config = dict(
    n_layer=14,
    d_model=256,
    n_head=4,
    n_kv_head=4,
    head_dim=64,
    d_mlp=704,
    vocab_size=512,
    activation='geglu',
    norm='rmsnorm',
    norm_place='pre',
    norm_eps=1e-06,
    positions='rope',
    rope_base=10000.0,
    rope_fraction=0.25,
    qk_norm=False,
    attn_scale=0.125,
    bias='none',
    tie_embeddings=True,
    parallel_block=False,
    extras=['capped logits'],
    init='normal',
    init_std_qkv=0.0328,
    init_std_o=0.0328,
    init_std_up=0.0328,
    init_std_down=0.0,
    optimizer='adamw',
    lr=0.00202,
    beta1=0.95,
    beta2=0.95,
    weight_decay=0.1,
    lr_head=0.0096,
    grad_clip=2.0,
    warmup_steps=277,
    schedule='wsd',
    decay_fraction=0.787,
    decay_shape='linear',
    final_lr_fraction=0.1,
    batch_tokens=65536,
    seq_len=256,
    doc_mask=True,
    train_tokens=367000000,
    steps=5600,
    dataset='wikipedia_en',
)
Each number is 128 + 32 x the weight over its row's rms, rounded and kept within 0 to 255. Layers, rows and columns count from 0. Numbers have three digits each. The size before them is the row's rms in percent of the matrix's.

# q: layer 10 attention query, 256x256, rms 0.0706, rows 212-255, columns 128-191
# k: layer 10 attention key, 256x256, rms 0.0708, rows 212-255, columns 128-191
# v: layer 10 attention value, 256x256, rms 0.099, rows 192-247, columns 128-191
# o: layer 10 attention output (transposed), 256x256, rms 0.105, rows 192-247, columns 128-191
q212 084:142095116187135111190093150148089133136136162144108101130110134129137108178140118141115171125111093104146125091146161179151083132097116132065148167122127128110121134172144134138152110160151136
k212 079:095093123162198094081082123094119175102107122110182084156124094116106109171151183146157090094089181087106139123141111069128137081044110185123131096120083120130158159137078097139088154116132122
q213 088:149102092103120110142066092172104107179183160146089131155101118092038107143100172181096101083184133177133111165173150132120108158102160130097133057100141104077121092173111103128090121120112150
k213 081:159134131184105105132102187083214103121098190096132155107128138102119165174127180058174134134112202119131140137125119166115123171173120123107109163121105154164118184137150139115139165122129121
q214 086:132089127160135187155160124163100124099064107150144114130128108132140141077138113112143119106152169138154139138069208135154088133110134094125107219128115173122102096121165179111106096153112128
k214 081:078138103124109092097110132153097132110146165117181184149120058146130170098151108160103091109176148163094156073096104035126128145118094109178111107093096179165084149141117144083122119088102198
q215 085:169133132127139124118127072137100118124138082150137168090122098154078115152152094126169127136130126058144129152113187137123110126130116166187123169123148145098132138159144141106144109130126119
k215 084:163096105133127134127117194142121134131039135155157168131103132170152172124090109156111137154114130196085207128053105132175064136105134137098156145151115119163138130142178123215151171107144096
q216 085:176166124063135170163159148118146134090081112130111146099093110182205143115045147089173180118123124085184093129167142122102163063120179095098106108150168047078130161074145159108090034164079146
k216 085:051166086123161077146121122143094139119126094105149032144102109085130192087225128124161101101145099098086175114151139152105097043122115083140159039153110126143085113113127116149174117115118073
q217 084:124096134160105164132155141180132145134129166163137084108096089161111125105128119141153103111130147129128111142117197136133138124183094150147136126142121098142072182133149095072130129172152079
k217 081:136105092098118164134073101115165155194143110151134163148157148087157133162101121199052137157114103136154138150080126138180199181108159151132135076126137110107090147087107167115167130115103152
q218 079:142151166193128142130134165159129119099119131133134113176097139129080092137109148186116107148108114102115122124112116118130124152075075121194115168138145157142088127081140133119177038157135190
k218 080:114118142144172111120108125116163135201132134112194135122171184136123112153093120165123076156169100144128128087153177198192080131163124130114132096164176119116065162096120128083159131082127093
q219 094:112155140113130117107176193174094101147132140124098154089111152144127197157149110099088179122166098060158107121188139138143119121143124082032060136128130113144120113110151119094059092124201085
k219 091:077133089157107078062138133123040094136133097094139115128133073152093107147193124143153111119093125134130110087103117171088182084117116111135105109095131120141159199105103160110059117138201117
q220 086:081185183130171087113110138074087117156143085136114137135104117156120144164123143141148133123131169189140152131102130139118179126172112128110115144130125134124115163098121163082071061138120114
k220 087:132158143161167085152160155155175153125067118108119106134135111099117129157138087123121079122125152110113127110211067156115134147109076149084079165161147153081165149135154129137125143128201145
q221 088:112065087163213119162150115137155127115088093108099141139137118161166101116129082162199166098156131130066179149141081189104180129123160104115119103099134140122117104141133080121145123137147192
k221 089:148195151109164099169121157097140181094163106137109137066118142175134116082139189124159116113164140183146086121159165156122115083120090113203138084134096126103157067183151091097180092127104064
q222 081:126157098098135110152138087134142156160143132126137148110135158072119104112101158176137138063104147134186120146081133141133083191095183109125112113100146158156101160192105149152120172157125109
k222 081:112118097123132177107112126106119111154143195148110171088144118106172081104101165102096131136126187165069105115131152133180130110100071084150144116188101113169062080142117101114097117114102115
q223 085:168142098118120062088100081134194110216202102050171115139182127086127130134150140150075101113138113118080123142098128188148149110091130157157113151143114184129095152167089027150133151110119114
k223 082:189159166145109178119088155124118074059134120162098217101107144149070072116147120187088140180093089131182091157146134143156130171113113104087096147156108107113163055129180173116118179124206117
q224 090:114095141119162115107159124146131119090184161170109120123228140152142054098151139146116103130116134105100114059129113129155074122171089158066132124105134101187133131105128101147153092116151087
k224 087:138138115135162167129160146120151091158155146153117161094116132133171118132094130078130122179087156145140118164110135125082124172098175164136154137095129121140109148139134119169160127139109118
q225 090:153122089108136102082132092156157142125130124120150107103189132148034112129107109199129137153096185129105117099099156178155104128110095143140133129094114149135126150134114102187207115147176147
k225 089:094133106147071134193138143100100102134133116151103142122112160113138117108114098172055122147085086133184091134170118132114106127120092163111151171118091143099145155092129108144122083146111139
q226 094:086170110116123135170081133126184082219143147182118112113113112145129094126066175066119152139168203164114129066126125083106127097143121109097123095102148061158115180144103142148109154120100146
k226 092:117100165114153140109181179099133145159086124108041106106165140098200083122155197071161135142184087142108097116138078126073146131144103132161092077076150106186123141119150146142138079103146107
q227 091:073167123159111119158105124096083154135173135084097130138088116139163172180121136094080140085139105088240072147141141079117161130129132098116080060137076089094119088128169128101162140127073149
k227 088:157120206172101087123130074095077102105094108109096081145112099100110166078108144131141118076142126126144175109158128139155135110087058145098153093129129089118109153151120044088151147107104141
q228 089:062088136162128161157134155104130128168124126145151169131094099081140079147143119135123128165130138171129111090130192149143124196217134139128138083113144127094144141082185150107156134089110143
k228 086:114077125139143141122161144166153126099095207200145164123151102161106128109114122157172083177156133112173168095081072142105177107078161164084171111194129125121104131094105100119110122201119111
q229 094:109153127134148089128141101115145099053150147128141121105197134082153125188140088129108123119149143135142118136157037125131122126082146162088128103145129082149082078096057043163132135109115113
k229 085:115132162077178110155112127094100081075202124114088095118144192110145081107104167073131150153115102106126088161133153159082102147172123126092128176095145125099142105120194138092137139127113096
q230 085:124186187160145120127052158089100106113118144128100175136100094123115162085128132168181158091131099089157119071092147122101072170161082117146104119103097094115088079207113148108142143159150163
k230 082:118125131086107084108134091120110124161088141105098114133163140117190123150162104061106086099144198151082141113132095091135136130074112152110081074160139142080150145113125099125108157114129107
q231 085:118153121150113150108133111073160153195165094098104087112064108150131054155086129167087113106139185103160126139170168162107129146173080091136130157101158161112102135144126079073150136081174133
k231 087:146144203098146085099139151161114169123127086130225078109132144111189116128134156123150178105130125123092145103162158144149108133140128168169162132130218163180115135110146139131140121102145093
q232 092:065132120112112104113142184101165152117160095157096135107134100158129149218167141113100113095150113164135159108118169127111100142078151091121092132066131140141079137117128094092116097105082107
k232 088:088123093159169166169112136093088180115162105125049136109097096115164079162116106100132153118108159112144096136165154110090134089133141116138127120131088100116159127143154042103137170098094109
q233 092:105151207148125127107100122111133115187164096139104107201109157138189141137145128152157113139096108186103107160096115132108182090099120105126146137120117154098149099146078144131193084104111164
k233 089:160158164156144100136131127100120128107141169171133082111143171141097054086085108086141154105109093151096124150172104186155117037117113146094126196089162136148158168133190191187149130146190103
q234 091:144205138143157149108110121158128136102137145110119135151120106172123189121128049085105134085100094067145173181168170160119145111147131141126095144106098166065166106139127165167079141149151131
k234 089:093129086083073124101183139120119121133151130161174114133073126074120158108131122117137123150121125101122116116093123113141088132187129131150108132075126190119142087092085115155165158117179169
q235 080:140089117083145094092123160141086117134102135223064115175113136188156160118193128105097126105192084182047109168146136072154097133045116099112091134118121090135114132163110156157093155112097154
k235 080:154175051158158120152151176152099108217158083128176167080164119132073123153135112127145132123118127111143130116175143114131115118148144108076178136070083091118174101098114136109126134101114172
q236 085:132193142096147164090162154167099165097111122106126160099094130110186117117119094132141140119135083088169130186106113222119127134152191103159123138087114129110102143163116150136093114110142139
k236 084:128101093114087106130149154130115115089168117111135103143094057109090104119155157143177134116110139153057097143073194103139135110155130051074127141140077125158156155099145110105107131126132068
q237 091:127097149164122098138139142125150099124168176128110074147195188111125107110131146081118108166142129155120105142158017066133077114086094099101156071071108109144133094157078128116146123115087135
k237 088:141158120089129149094096167109129131090135132170144125180152141170175153171090136064128115137132187101147084100095158087099109112103188150102135145097087151124088158203124166145107125172135193
q238 089:139147087020100137121113127113161060108084081118128105101122128128140156135121200135093165105103145136109112119149097138137104089107110079069149140164089124157086110156108120126102176147151133
k238 089:149145179134126054120074168159128082073150166148122135144102099102166112119089126134167105135117141083065074155103109103100170138077104119111094150125166166100134115126017144099064100137158114
q239 089:125131139106116107146116122172147118141149090118138107097150073117189042164105108104078111116096102154146124165103098012122153104070155158172185110121162088101132168124122128170120165110100140
k239 086:095074121113120173122120166109134117096119109180132152177098185032107148103146146143120147148131120129133128168071084140090141126175097124117111168117116128176136149085147135068143151096098132
q240 088:134048123086131142087155170179090156076126188189114083095164071141105049091159171107120137144092105194120146122153174076154170137062134146081151109112132132100142189122117136158100159097089090
k240 087:064143119106146165077089179103148120172174125085142183172126163139107140134094107101102126207150173132127123130083096101134151139154132140120147152148111129144133109156125151147156140247079154
q241 091:133077173126129148141139207177127115093155088160128156118090152163124164093096117137135125092059139129170124135093151159143102075123125148075140133129091166067175119146132155118089050129146146
k241 086:113174107096124131104129166089073107128094133085162097140093140023040126145141051130135121123113097133143099101134067105049095119098118085149113167116071124119124186076159116154173148106136121
q242 096:152113100129099085128104115120143102176152092088172138096135097093131208130131151177119186083085148103151112119094115121178152165087086138101114124133110138144133119124137092100055095148119166
k242 096:131133120186132079091100160143066083099140170084067113140101092133084143088166092164109151124074159122181118120149085158080126139174147126125116129111074103077165098125153107171087104130186109
q243 091:117101129184183118131161146111083184124124121118158081126103095115179152195153094153166127146092092163168168046177110144141086142145054202113170128127113134195113106099108081131171125115121119
k243 087:123133145147127124101116139107113138096103170126127098127105129185190101155039179132095130092066124077116143139103139104122154143082101138129152111117126105107161142063136097118127158164047100
q244 083:151134175093145129118147117121143109132153125145131147107085186137129128084093140113165111142091065156157112189166137103126062128066159185196154202143169134143117173136113177150098151100129150
k244 081:141107109178153163104104096095151109160115157160136156163098116114141062149112088100104113094099104110158184134091115166101127118179151063094072129054125157203198032130131144167163119143114164
q245 091:090163128165139097141128114098110117155098100149192077164104141085089127173091122122088130181173112117160065099093111091130095140122105125134124193152113088123157141059168079128177204073138174
k245 086:134129156160127115105153099125174110122181159154145172116156140095221039077128128069101167093067122115165116150130088163042148141151146163141101168101173139127120191105138125082143116088128082
q246 089:057141099113107135128098150118119118135127088133104078103104101135119128153082160147128144146145145140129185107033164082114126113124132095126120216089124120114140191103168130060169141104106189
k246 085:135112141193113107142136139106137119135128130156136176094133087080188101102123166110119113125089119098080138175097071144122200134182178109119081085105127087143095149052150128169123124080173125
q247 088:132139113145152116128162077142120152109138096180156068164126156124109103127134118134173099121141135117127118085196179145165075124090108087150161097160083135079171131070151107173103158136090137
k247 084:185129089177152187134123078142180129089130191133152178140099091193084106121081137157135101119114081088172136134117132129054089063166128093106121148036125145116052119141130135146151166187146160
q248 083:091106124130138135085150152104076130123119098153118088150129188228102136196126136116121089118154155157136096084156150118144113120112143063103140143147078099184118092137172120100136141134134161
k248 085:153102092201128123102166140088116122133165112129071184094134105129133087099082123104191132110096114125175093133177103105070156139083090075079119119048070114100174203109087135137107114131127138
q249 085:153127112207139152131132060090187103107145150147107149130118132097135097156131107083113132137139063107095163120117213160099119122170164183135140085228170133124193131174156122102163109086093089
k249 084:098113095145064218149105095095154140129108125122105187164121147164155085073099066174168139129125133114153146127109098108104155100137134163108144080116166168165128137114096115210117156167150134
q250 090:150159084093111145124100116172133091100107110132092113161151123106139162113108176141130122118097137127101113161179128163113130130071145174082116185146122138087119135127146158150108139195148090
k250 091:104104130077117047172129128124115110094104065112147093159101123133097142089168138121142125137145159163094142177124119183123121096159106134211113152151079189091110087129116154139177091081085118
q251 089:090148112160103129164034120150144142136090133093097136096096089127051039102168104118130136148163093162135102166135191105125169127191135104151151116096124159114174176155137198131119143046083140
k251 086:139099082159117130081142155139132161126149135127136134094160110090171086153177158147111147126132159128040164127140122174193142106149111154132136081152113090100119180114160102088151174152186133
q252 087:195168134132117141148183145098173091103127125047114172103177204120123160139112131172114105141096134158176103106193139174135129144098130141101148149178102101104116107202091131104143129150081134
k252 088:111109104105124113134146103134104135118143183142126134169142118140132180130084150153156110106125160091117131143198124146143150127046171127087073046191076161054113116117116179138128112161186143
q253 086:116159129079144153070130183083101090165101095138129119088079152106181158163155098080123105151114131141152171142094139088135148115133107096133148112148096056167132137179189183072141121144127113
k253 085:162125082127090117071064198195089123125096091086110113208171088141118100173091138168154099132124124146144138092120079112066181049096145152123154152111141088093135174138109143154156099068132165
q254 087:094035124108130217155181136173175108123075152169158158111113114113120093111190146086106165178149129146143109147135116118130132104182044108172108152123088134105103156103155107161146123116118122
k254 082:142065136145120148121098131142135135129179129093091140083172076169117134105122066086131130179134181172143135109126137079157149166107171112098130101126103145133137126111135134117091165159134086
q255 093:101138122163087079173104182107096131206155088100141143099048108110116135084098163119134150141148137114143074127165160071096155133049150074110117106094123129123118130109167155062100082139108176
k255 088:139124122096125071107107121160094107138132156083139094181161055073101160166154160104148124076125150122143170122137093132110110095094124155169119104119094131115087159161120124074195077124169142
v192 087:101120164190141145126148097149134112111081118107184171180126113148103119126146077096110076133129161127109116181159110134124172193116151136104156167076132190116103120144135128188080159115109168
o192 084:135147140103128127114098078151117140118165111129208152101151105134129103153096123063088136134100109116114143160126063093118158162112175085133159107165103137194173147069084095128092069101104067
v193 100:125112093106102134110147113117075136138120176158158191157126133138165092115114091099173134114121169164086098194124132161121118089108155108118094103068134092226093185117177121128100175067119127
o193 102:146130112110102089151141143136102138119094171178130155097121102133104176110149146128141114131135143164118096152067122093150151137086114119155125089127127124176102183166092143123131159160116080
v194 097:098094128119096126116128125141159109171079158084162146082099150069119107219111098134142133162124122170117159150155123109133168103132114164158122062135125224164115187161126115168151172093149138
o194 101:117119129051135186167172107130097152133116131135166102140148146177078094136120153182147146182117082160124125117145142120230139156124077106115133143107141175127165171133072119132162135100130106
v195 090:112129086096141089143140151111148104098112145137089129131181120198147104117106060152094122101141142101121156073102153124126154118125126131106139099132178058169104135144084147039122081149098134
o195 089:156171136099118092101080180131104128192057104107085035136111173127122132062140147136159131144126251096101097115137126130105181152116133093169120115128163081101089154154187114083130111137099129
v196 099:139074098094130093099147122088063153133135123104110152129142124153152132104090204123174185137119134132154122194118112121122110165114134084129154080093131027188157177168077160123091151161053090
o196 095:097076102064095105149158158165108167176089145122113065106124094124130131085143126145126099145161159136108104184070118109112191116098167113133108134144129126170102230200131158121140149121069092
v197 093:130138124120134079182201147165172166084124101161140099139101135153095144194176138180116100150122149180183147101150090122139146135151193141167145179167098162039116134090101141092127112101146156
o197 094:091129181146143170158162142130157098155147178176155112171131118099115099106168111139145131150164182138137152096140138195172131123164139211133141141157070138066153090144140086100117082122145139
v198 098:102142142117118092065137135125160095208167152162126102125120114093138135121148228126111104133174162126161100198096100099123101166164137136172126164134139128109110159102111142107150122113121102
o198 089:077131118099097177161169136115140092093157170167191097149163136086131142129112146134120068171124119155132184086121138066077100110145135165181120150169015172122091097080149180069104107106122125
v199 093:066111096156134123147097117141092186157144124113079116166110076088139094118184178119071116191129172090177128189138118165130104152139132109147092152202175150117058113104095139145149146062097127
o199 092:189124139099087073147146088134127054075114133142191128162103103109153107151183127046135170128133095113158122142181134127095141089112174163182143134161114149129080056133134101149071110063080174
v200 093:121111152095114151036081166128103130174172152127176160173080181108124119166131142098193118209128191095127083161154102122114074133120117137128052111121121169041063127111146123200103123154138152
o200 095:116129138126117131065206063163124122130116202111185119150125076125139106148144122062146149141117078148145134114132123105178058120120115167116124133157140126161127111123112157142152122135065160
v201 092:151174109129107115120103113175147106130157100113089140160131134099124115060067102105095121126120127093177085104118125182120117094138124126151104125110156060137085085135119163135118090124070134
o201 087:116151092120050079157120164148130137153093147096083045117129127135139117083106161144145150123134142137088083098124135110167170147130130094129126125171143137137112136154180154099123140070107204
v202 104:148137096118106139138177144186148138144102057124109120190152132095133173131128116140171069145148126080125109052139162123124153046130161153141168203090094151077141106125135144111140102172155099
o202 102:092127110149108132148146206153190118163111168139121136153190187143092095104065147141214105126151147127076114094173163173180166138159133136082174136086104128074126121116181110101120102100185127
v203 098:090131117111066112088156124071127107127110242152125138143104135183137136145117159110186122110148122088154108187092152078106157186108129134126160155115165105108120166147145124178151124130092113
o203 092:062072096161136171160180123145158091131123132090146129126135112106114096103141109146103150134107119085132130109092146094047140146058166130087085150145074109199109151094105153107161090112074098
v204 088:109116124099077116117136078143097127131100113188163147176080140174152128135134087103197121206122177126119021188095153123121127203111163125135104126068170186167076118116167124129110133087105133
o204 089:122156154135103143128231114225119109092139154162140206095084153146170114137133131123183079152147135111128136146094128109135071180094167171082158135125102123184123070112081131130148141125105123
v205 089:142118092130127103098159155145161135115108119117124119115161177174127146112126115193126110151115083041092083024127154143143129111122033150089107100109127132154132107125096092101122165101172149
o205 091:175178109115141047149131153111102143151128086112109181071125181120158184126098154165133159093127129102064107115068141155138081151124091157120116115114194149151161120085094080093144184104161163
v206 105:114102128094109124137175162124133105213134135110101151102103097025107127104162151095149157157100178128110089130155106151138121174079061113102063098078090106163073195106097120213176125113138106
o206 101:165162110107113070152218121122120070047102118149154113108145072146087114138146186116160123139106111144153149118165144132154086088119096121112151126141126159119147138152091161078124172133129154
v207 102:163125140159091065065087133086133129074091155104145137087121202194083101171114150141080143116107122141151146088122121137118140192121109116070122095126175091117137095145156068149111164139116175
o207 098:088113108134174122122107131136099183140142119036081114098115088126088126123140091136069202089130116097093121093094082114102094174076115139113073135192149095167124156130110139119143149187091129
v208 101:128151147067121045153192133171124154153131085156085123146133170138132130074102114155177138144181090166117167110132128145132134059134151158121147104067135143165148182118123134100110108134098120
o208 096:119157122100134133211142171148127129141114141179084151106123165149107166100084130138171054132141163176129138133108156176150081115171124170089177158082134140100121149186065140124143174161162132
v209 094:126096136112085137102128115113117146090062195124155143145103134104140131157135107154132114148126164148054156134177148123141160118111142093110148108122150178077138111121173110176148163103193083
o209 093:093122144115160198151183106123145115062113139151149206158145146146069087136128100141073137151146109158150155176151117156171092117133148116073145137112131126149146149151106138153125130163162123
v210 091:123117129125144165173202144186141156106120036113141155119147110150118146071138117097134091127150117083112132128120124150137127129127079126116083157113090196106087140069100168147090142133146180
o210 091:177139100106085102089170136142137143147145108134177156116162119146146171157130166063149128131124121132143146119132069120134081120182166136150158144103107129143180119082134063157080113064126105
v211 102:148103157071126080057167139181125161199122054142123153171110119104122100174155110123175130217115172070095073124119142140124135135150123126109107130103118160151104147096121153075117143117140135
o211 095:121170159074016114102191178184097148120118151166158194145116173155088118096092174083255079132150165135103084136173120093095142155105157165114187125146102117131120153139115105141110139106109120
v212 091:126100078127126128113112140102150105182172127144072116130168116156121074164149183168088143096102117184144158095084120100130154119140096115141111094107108077161080120136107128075121077141138111
o212 095:131120123114090115093097175151097157137107104106085116165097066118144145112089110152156122089140151153116104080160070085066087138138160102173062126119093097089094079135137151140125146151100126
v213 099:148139126136120010126121114110146083106149115093117124113154109202142156120134214120059152102164111145168108124097133119137141067160144170103154163084155108139137166121129126086111087162098116
o213 097:158139152122123143164023165122091106125154136163109087130138171097122109113092098133133015127140173106138143061127137135060129148131131145178145127177070111104123121066188125084107115145074090
v214 090:105128135123155162141127166145098139125184083130162097167161102131120099106176122137104097166126150084105052147162122131147131173108148118171114144157146134108143112119091132153114150104144143
o214 089:111149176122123078135105093131138120133129133213175153148115175090199174179119115051123141121119096081107116164145131138107126109132163185120109099118142148123122079111120088101067094109127119
v215 092:157139101108154118213093129120087128080094145054071165136150088111116144137148110123154113042107153169104080152154101090124127099089097093122108079110094107110133127141148106080095152100127156
o215 088:186121120080150112110137178124132129102098115145142172100133148066089135140161075105137104118178213131111188127217163139149125132130100147169109125124172094108125126073127157100110133137106169
v216 109:084078144087132162121110114129152131184114125115099129174076093073096126099147137080172132136154153104157096124100108156117077146148056144136077136085122100105106126087140151147148102155111105
o216 106:132129114104074131135111156151127137113111159156128068210099111154066115131100132087139116147073110139145140122141118096003158106130130068128126130127129145128137135154179138201098110102161192
v217 091:131096137101124195135106117156143122065069141082112135112104138151105134093188095056170130115084167089132110180109104119154101183111078102154094105114147099082092080095169104135100158105129177
o217 092:169145117133095099095124108164151118071064150107171106164130111086099140149175137087137179138129178111116187134148105112111089151155089160154132138200180147149146092105123135169122149140113184
v218 087:135114093133142124130069166146199075104183017114084137203171095177132089152156158140143117101176120154122055050169151137127155173088128163112129154121084184132087129116168141107120062186131119
o218 082:114081172145136126129070179123124127112120103139109124111141151108167150070041125128148091088117150131115149073141100134002091163112131101095111119128128149046113031055199144067126052127124162
v219 106:126097141102116188009094164105160100145148113148178132186157219124114142193107162161123121109107126140128117048158127134121114140115094174134117130135115194072068131119170095187149144134197099
o219 103:116105130117167138129147087139094127144131158091100109132145095129141116115077168134082210108101041149125139103079100134122096160109081136102073122160144173109155094125132125107173141112139147
v220 100:142113110148104186153071046155116105105116119102166122165141111184107102180127105084119114118103167127173143188147119141137118105202167090177137153138097100120084070178158166142131123187113096
o220 087:126105172160131144070106133136140148144093116098116031192138068165122092111125139106104134098177129179133089121109102099255195111145197075128099103144088141147100157180163134155138103162096134
v221 091:136080129096138187108160166145112079071069115172153103155130147138134159181171170131149134071143120189089202068123139078125160154119154163072171154119080161085151159117154082121117131185174114
o221 092:102097132125232149129122106134110165116159131127108158100120139097165141161124127147093132097126148138122159105120089185109073159153113146121092163120124100098163136148110150117124128155165055
v222 088:144145069083156128141143129150122095039110172116073125162138079145110118094153148146076154068102192157139107132143114121121095113145128085148079126212153108074155122108080072062082099133151185
o222 085:154159125108091116120126139146155089092132122122136144101110152083109154132187105071175134096187237115130152073141154119045121083161115171204128104208125113098115062150191129097097131135136159
v223 102:150140116089146176141174159141152108109183097152115108164158127171151153165132135113141106096129145140151203095119110092120168024175166156148115155169080149138125160158082119091103101143171136
o223 101:131142166111180112100126141128111147186132145134137107141122088121114196132135109101195091109141172202167104063134121127068103110222112153192129107095100146102157089182148118112125102117123083
v224 094:149117113142090147087061039151167101125117153128142107128097133121135122161155200182147119123139124140137117119093120123156159149155073165144092089115132117112082142126190118140184118124157177
o224 097:119107105166095129127121144075150164069137130130144066188092144141150167092075120187116132101143119107101135062092116113195035168079090109144119146139105190101108073105145155128180110121118188
v225 094:144175096098120114197112129137161092060132124108127120171127125143099056093139102145127132143100137147166087091161153156120154113135111119095108098124139072174145141152142109146132088123101157
o225 094:172159149148121102125086153127137119113101116113073118107080129109105115103100123102194132091131171114111047124156127136092107122072143094089103101169146112120121128149126122126119140181117148
v226 090:132135199120134112084132110122134111196192080136145114112123140067163167170140180111155088214132118166135142112127117096129102097188153193145110133176083219163079176130100146141147116125133146
o226 098:120160168138125146081158104073124110103160125151144106155130159111128149116084153128161030145134104184150153132196136163202087132148092191107155152113118157069102098099107125089152126108119132
v227 105:094155132103125101111165077118048139128120196121119141088129130108114107090103133098123113142132134059128111207175128127142078034124100116158114119128190051181105118144092169157133187114039119
o227 103:157159126144079052118115083160150124165106121141214116127153113094099115136185124114139126171175123089094065137085186086181173090112165124135154110155155140232095195139076173125154168149054106
v228 092:149147129166137119141173097122121205094122182109098120112100143130109150202130147100120165109118161184120181113126108122121161100130136078149121124154092172099150150143136083159091130113153150
o228 092:088106106157119158130186091129168087073144130102129205130173044173086120133209066084089133145130150130185164084155121156103085098149129162142157140113075089112144072174106130165106137124129120
v229 090:131114113151131151171196181059125191129114170062114163080169135149192162154165129158136112168093109115195149138083100083142096088159082104138120121124092140122091062125082123099093165083129164
o229 089:161121140105089102099144128079143107178156116066193110122177069129126160171121107146101118154112124184113181175148109109208174154135087144232108117125141065135106136119112089075122128135145144
v230 096:104136100109103125116094179143135156136117184147073143148148140143123142109114083189114124126133107084132137150124140186104131175135220111113152174146150128091160110108113143096153132144167091
o230 089:070110149144144147189131168172156088112101155141099144116152113160125115101131133127113155169109110082145130146068151131026134110122129143111154142137067135096141156163176136135148081128177131
v231 093:137097132092149063121143079117115102140149120163133084101149100165194172066140165087100140178073144061157239090118143100134059138173132173095126164144156168130093156092098147097102096139127093
o231 094:155164139148140094116144092140091096128168135109113108167105141051132102123141136109070144139132145085163147145085130144128105101211119163114163144157127112095126103093149125125168170138101094
v232 103:143066157089126184150124101197111161148112053075189137167094108094071122178165100096206082171115158154137174116128097134138136106162136156139104118081081203133124146144103118209082114137149144
o232 093:147155161112139144081127118112109186134158191138149096182121139162111079177102143053135107122148089175153121166151069121237121094152193115106144150114131146137169124158073087171089141164161099
v233 099:125149129079114069194191128117126195114077175077116083138143120168133158142199219119168157125114101130173080159049130086133151166123135151129175143103118037144192148132096113143080135115073083
o233 098:058093170113115138167143207142144168124127117141152126122093130076096116158102053182139091128157137064080123136141109125096168114084181201167117179164052079168128156098065106154126137135091090
v234 096:094150148149114124137098103100093142115176185164104143097125093084145122115080121107105219118153148072097096176124146129114187089119134086134108115156139076140136169117068125129137121106097103
o234 088:126120124126115112124182058144123092143050117177137134099098083142100155081196102126147119152092164046153115081113168091037154115150121166137176133106137128127151159153124125158117126128046129
v235 090:147128143113149124129167148147125123120142085155149120099157192151114123145111087168131133163127091121097149017142150104130138137086064141094163104107103118175126086184139135190106123174089117
o235 086:126150143140167071119119140123107157211122075056089113111124116159141141152055162152127165091130118135107076139123120148204088167114117092066089133081183095165143154123075119119154156129082108
v236 102:138134101090107132205199168132131102159140095136103155142160132187121078095136141179141063160131113176184149134105111117133159147082152128132153129129150134150070140135115136104128139096088183
o236 099:149087126108075110122130147147152114178142148109203101138157112127201112098132170124183144090119177130121164146126082134150134159098122148161092126129080095114061082098095072068141119102086145
v237 095:138150123127149117184152143139107181165109124096101123110133134144129168139154150121187118149138105039116061163071118098144149160112114131107145129117089134111099128097146147133124144138145144
o237 093:127111134143154081102138188127139104100101063143159179137117138125172160172083089142127110146130127065112161148139127125142113121129156189120139137089076141153144080045091112164153121117112148
v238 094:075098164136117133145124091086144155172048141086112132060105105094160134181140090075125097159127115161159183170087137101129099148145155125140155152133128187184163169114104136112179145122114082
o238 091:134116144143150210123133126120111105086178136158100123126148151147085098166163152131137110195098108117165173194137166151180186110117131108146173128100107128100116160116104118143132144170188096
v239 101:119106101147114107078064152077134108114113140106140147084176126075115078081133084112113200078095140103112096110191108158127169131095003115114096092096144045171100159143149131166131160098118115
o239 096:148142085096119067130070157139080128160093110114091081123137073136099129107097117109094170151080158125108117119125118072123150140086122076134094119181153159136126187121130183173127150132092152
v240 103:127132130128132111214231141122090109127146152126065120102125108129184168113085180132089134143131133093133167108129140087147133028128130118112187142118122113148103111140087121100127127164108117
o240 099:189127123112137105170150150104167084169119115137192118143190144135145120170145133144131126129133161137115118115157170172224180121194108136145121126071104096115092119109172105062129131139130102
v241 108:098128166138130118187140074107066128133112089129132096106108063120148164115106157112150149171142145159108153146133142111134109128086157101132132136132119091188204139150129155115127137121072059
o241 109:115091169171148167141195092077127102133138112169154174107118176118149131137175147187121090099160142164153108180107176177216133089158148111117165158055129097109123133171116133103100134137146107
v242 088:153114126096105070126052147180111130163134076082077078121064096093146126144143219158223144154153142134106064159161139130123148151133138104159133091093125117101156151072116171123223127148104114
o242 091:137105106138091155146174162129163128051062157202137123181115188080099108053146134098197092137147134119161121161168180127129113083139098168115160113101099195079102126141174168183144135156142193
v243 092:150075155106142148077134115140132148125128165194180142153098152129135098133183100086161114161154155168139142145127129096132104183143127138141119128119111179119090112127161138182086128151120144
o243 090:116151153102154160087179098164130150111133157143131142185089100134136103145165139075101113130121085169172130143112097087136070174134140136100124130143109104165130128134073154187106128140091103
v244 093:125165087073130099185084152156098077172194099176090114096118112157116104078069117160120158161133135084133114107112151121127131165083140122132141126139123054169113166107138158152164067166077086
o244 094:136115098148125111158098141152127087146101071135071079155081109135171100095095192159172142104152153074152087120106164110108182103090148119078094125106135128119113117109139127146139149166046196
v245 093:159120077124139117163094144190114109076192073142086122178152162113132105095131086136113144134168152164067051075164141110123143111091215096122105149127109107103160076117152155139127081183113116
o245 094:175135166152146115089121155117135119149066120187106156117063142142170128080110155095227089091155146116134069137147178144082128127151109128101152114116168101098109095130141124135099126140161148
v246 098:133131170105108123104092101161165100124154117144117142142100169123110091101093073170112100167161132126131132116146116171136120129190135137142111121097160149143090087149112150168169122154089166
o246 089:132167148125097140102120128096109153175106177116105000198074166160112101047115162098146142158129111140097100161141107080208142171131119121118150131184156163099074165192135123128153117136116180
v247 094:133164118073165085147126221162128123136109174109169145132088164081111106133155141155077138121111074133166122101129143127124124199147093106096138096148119118076106080125108105093124121162099133
o247 091:147098141100119061105091138156115159084116128118072113144114124090132119136157100127142165121164162087075116135208089137171154119086141202145090104138135079146143166139164146127128102098121131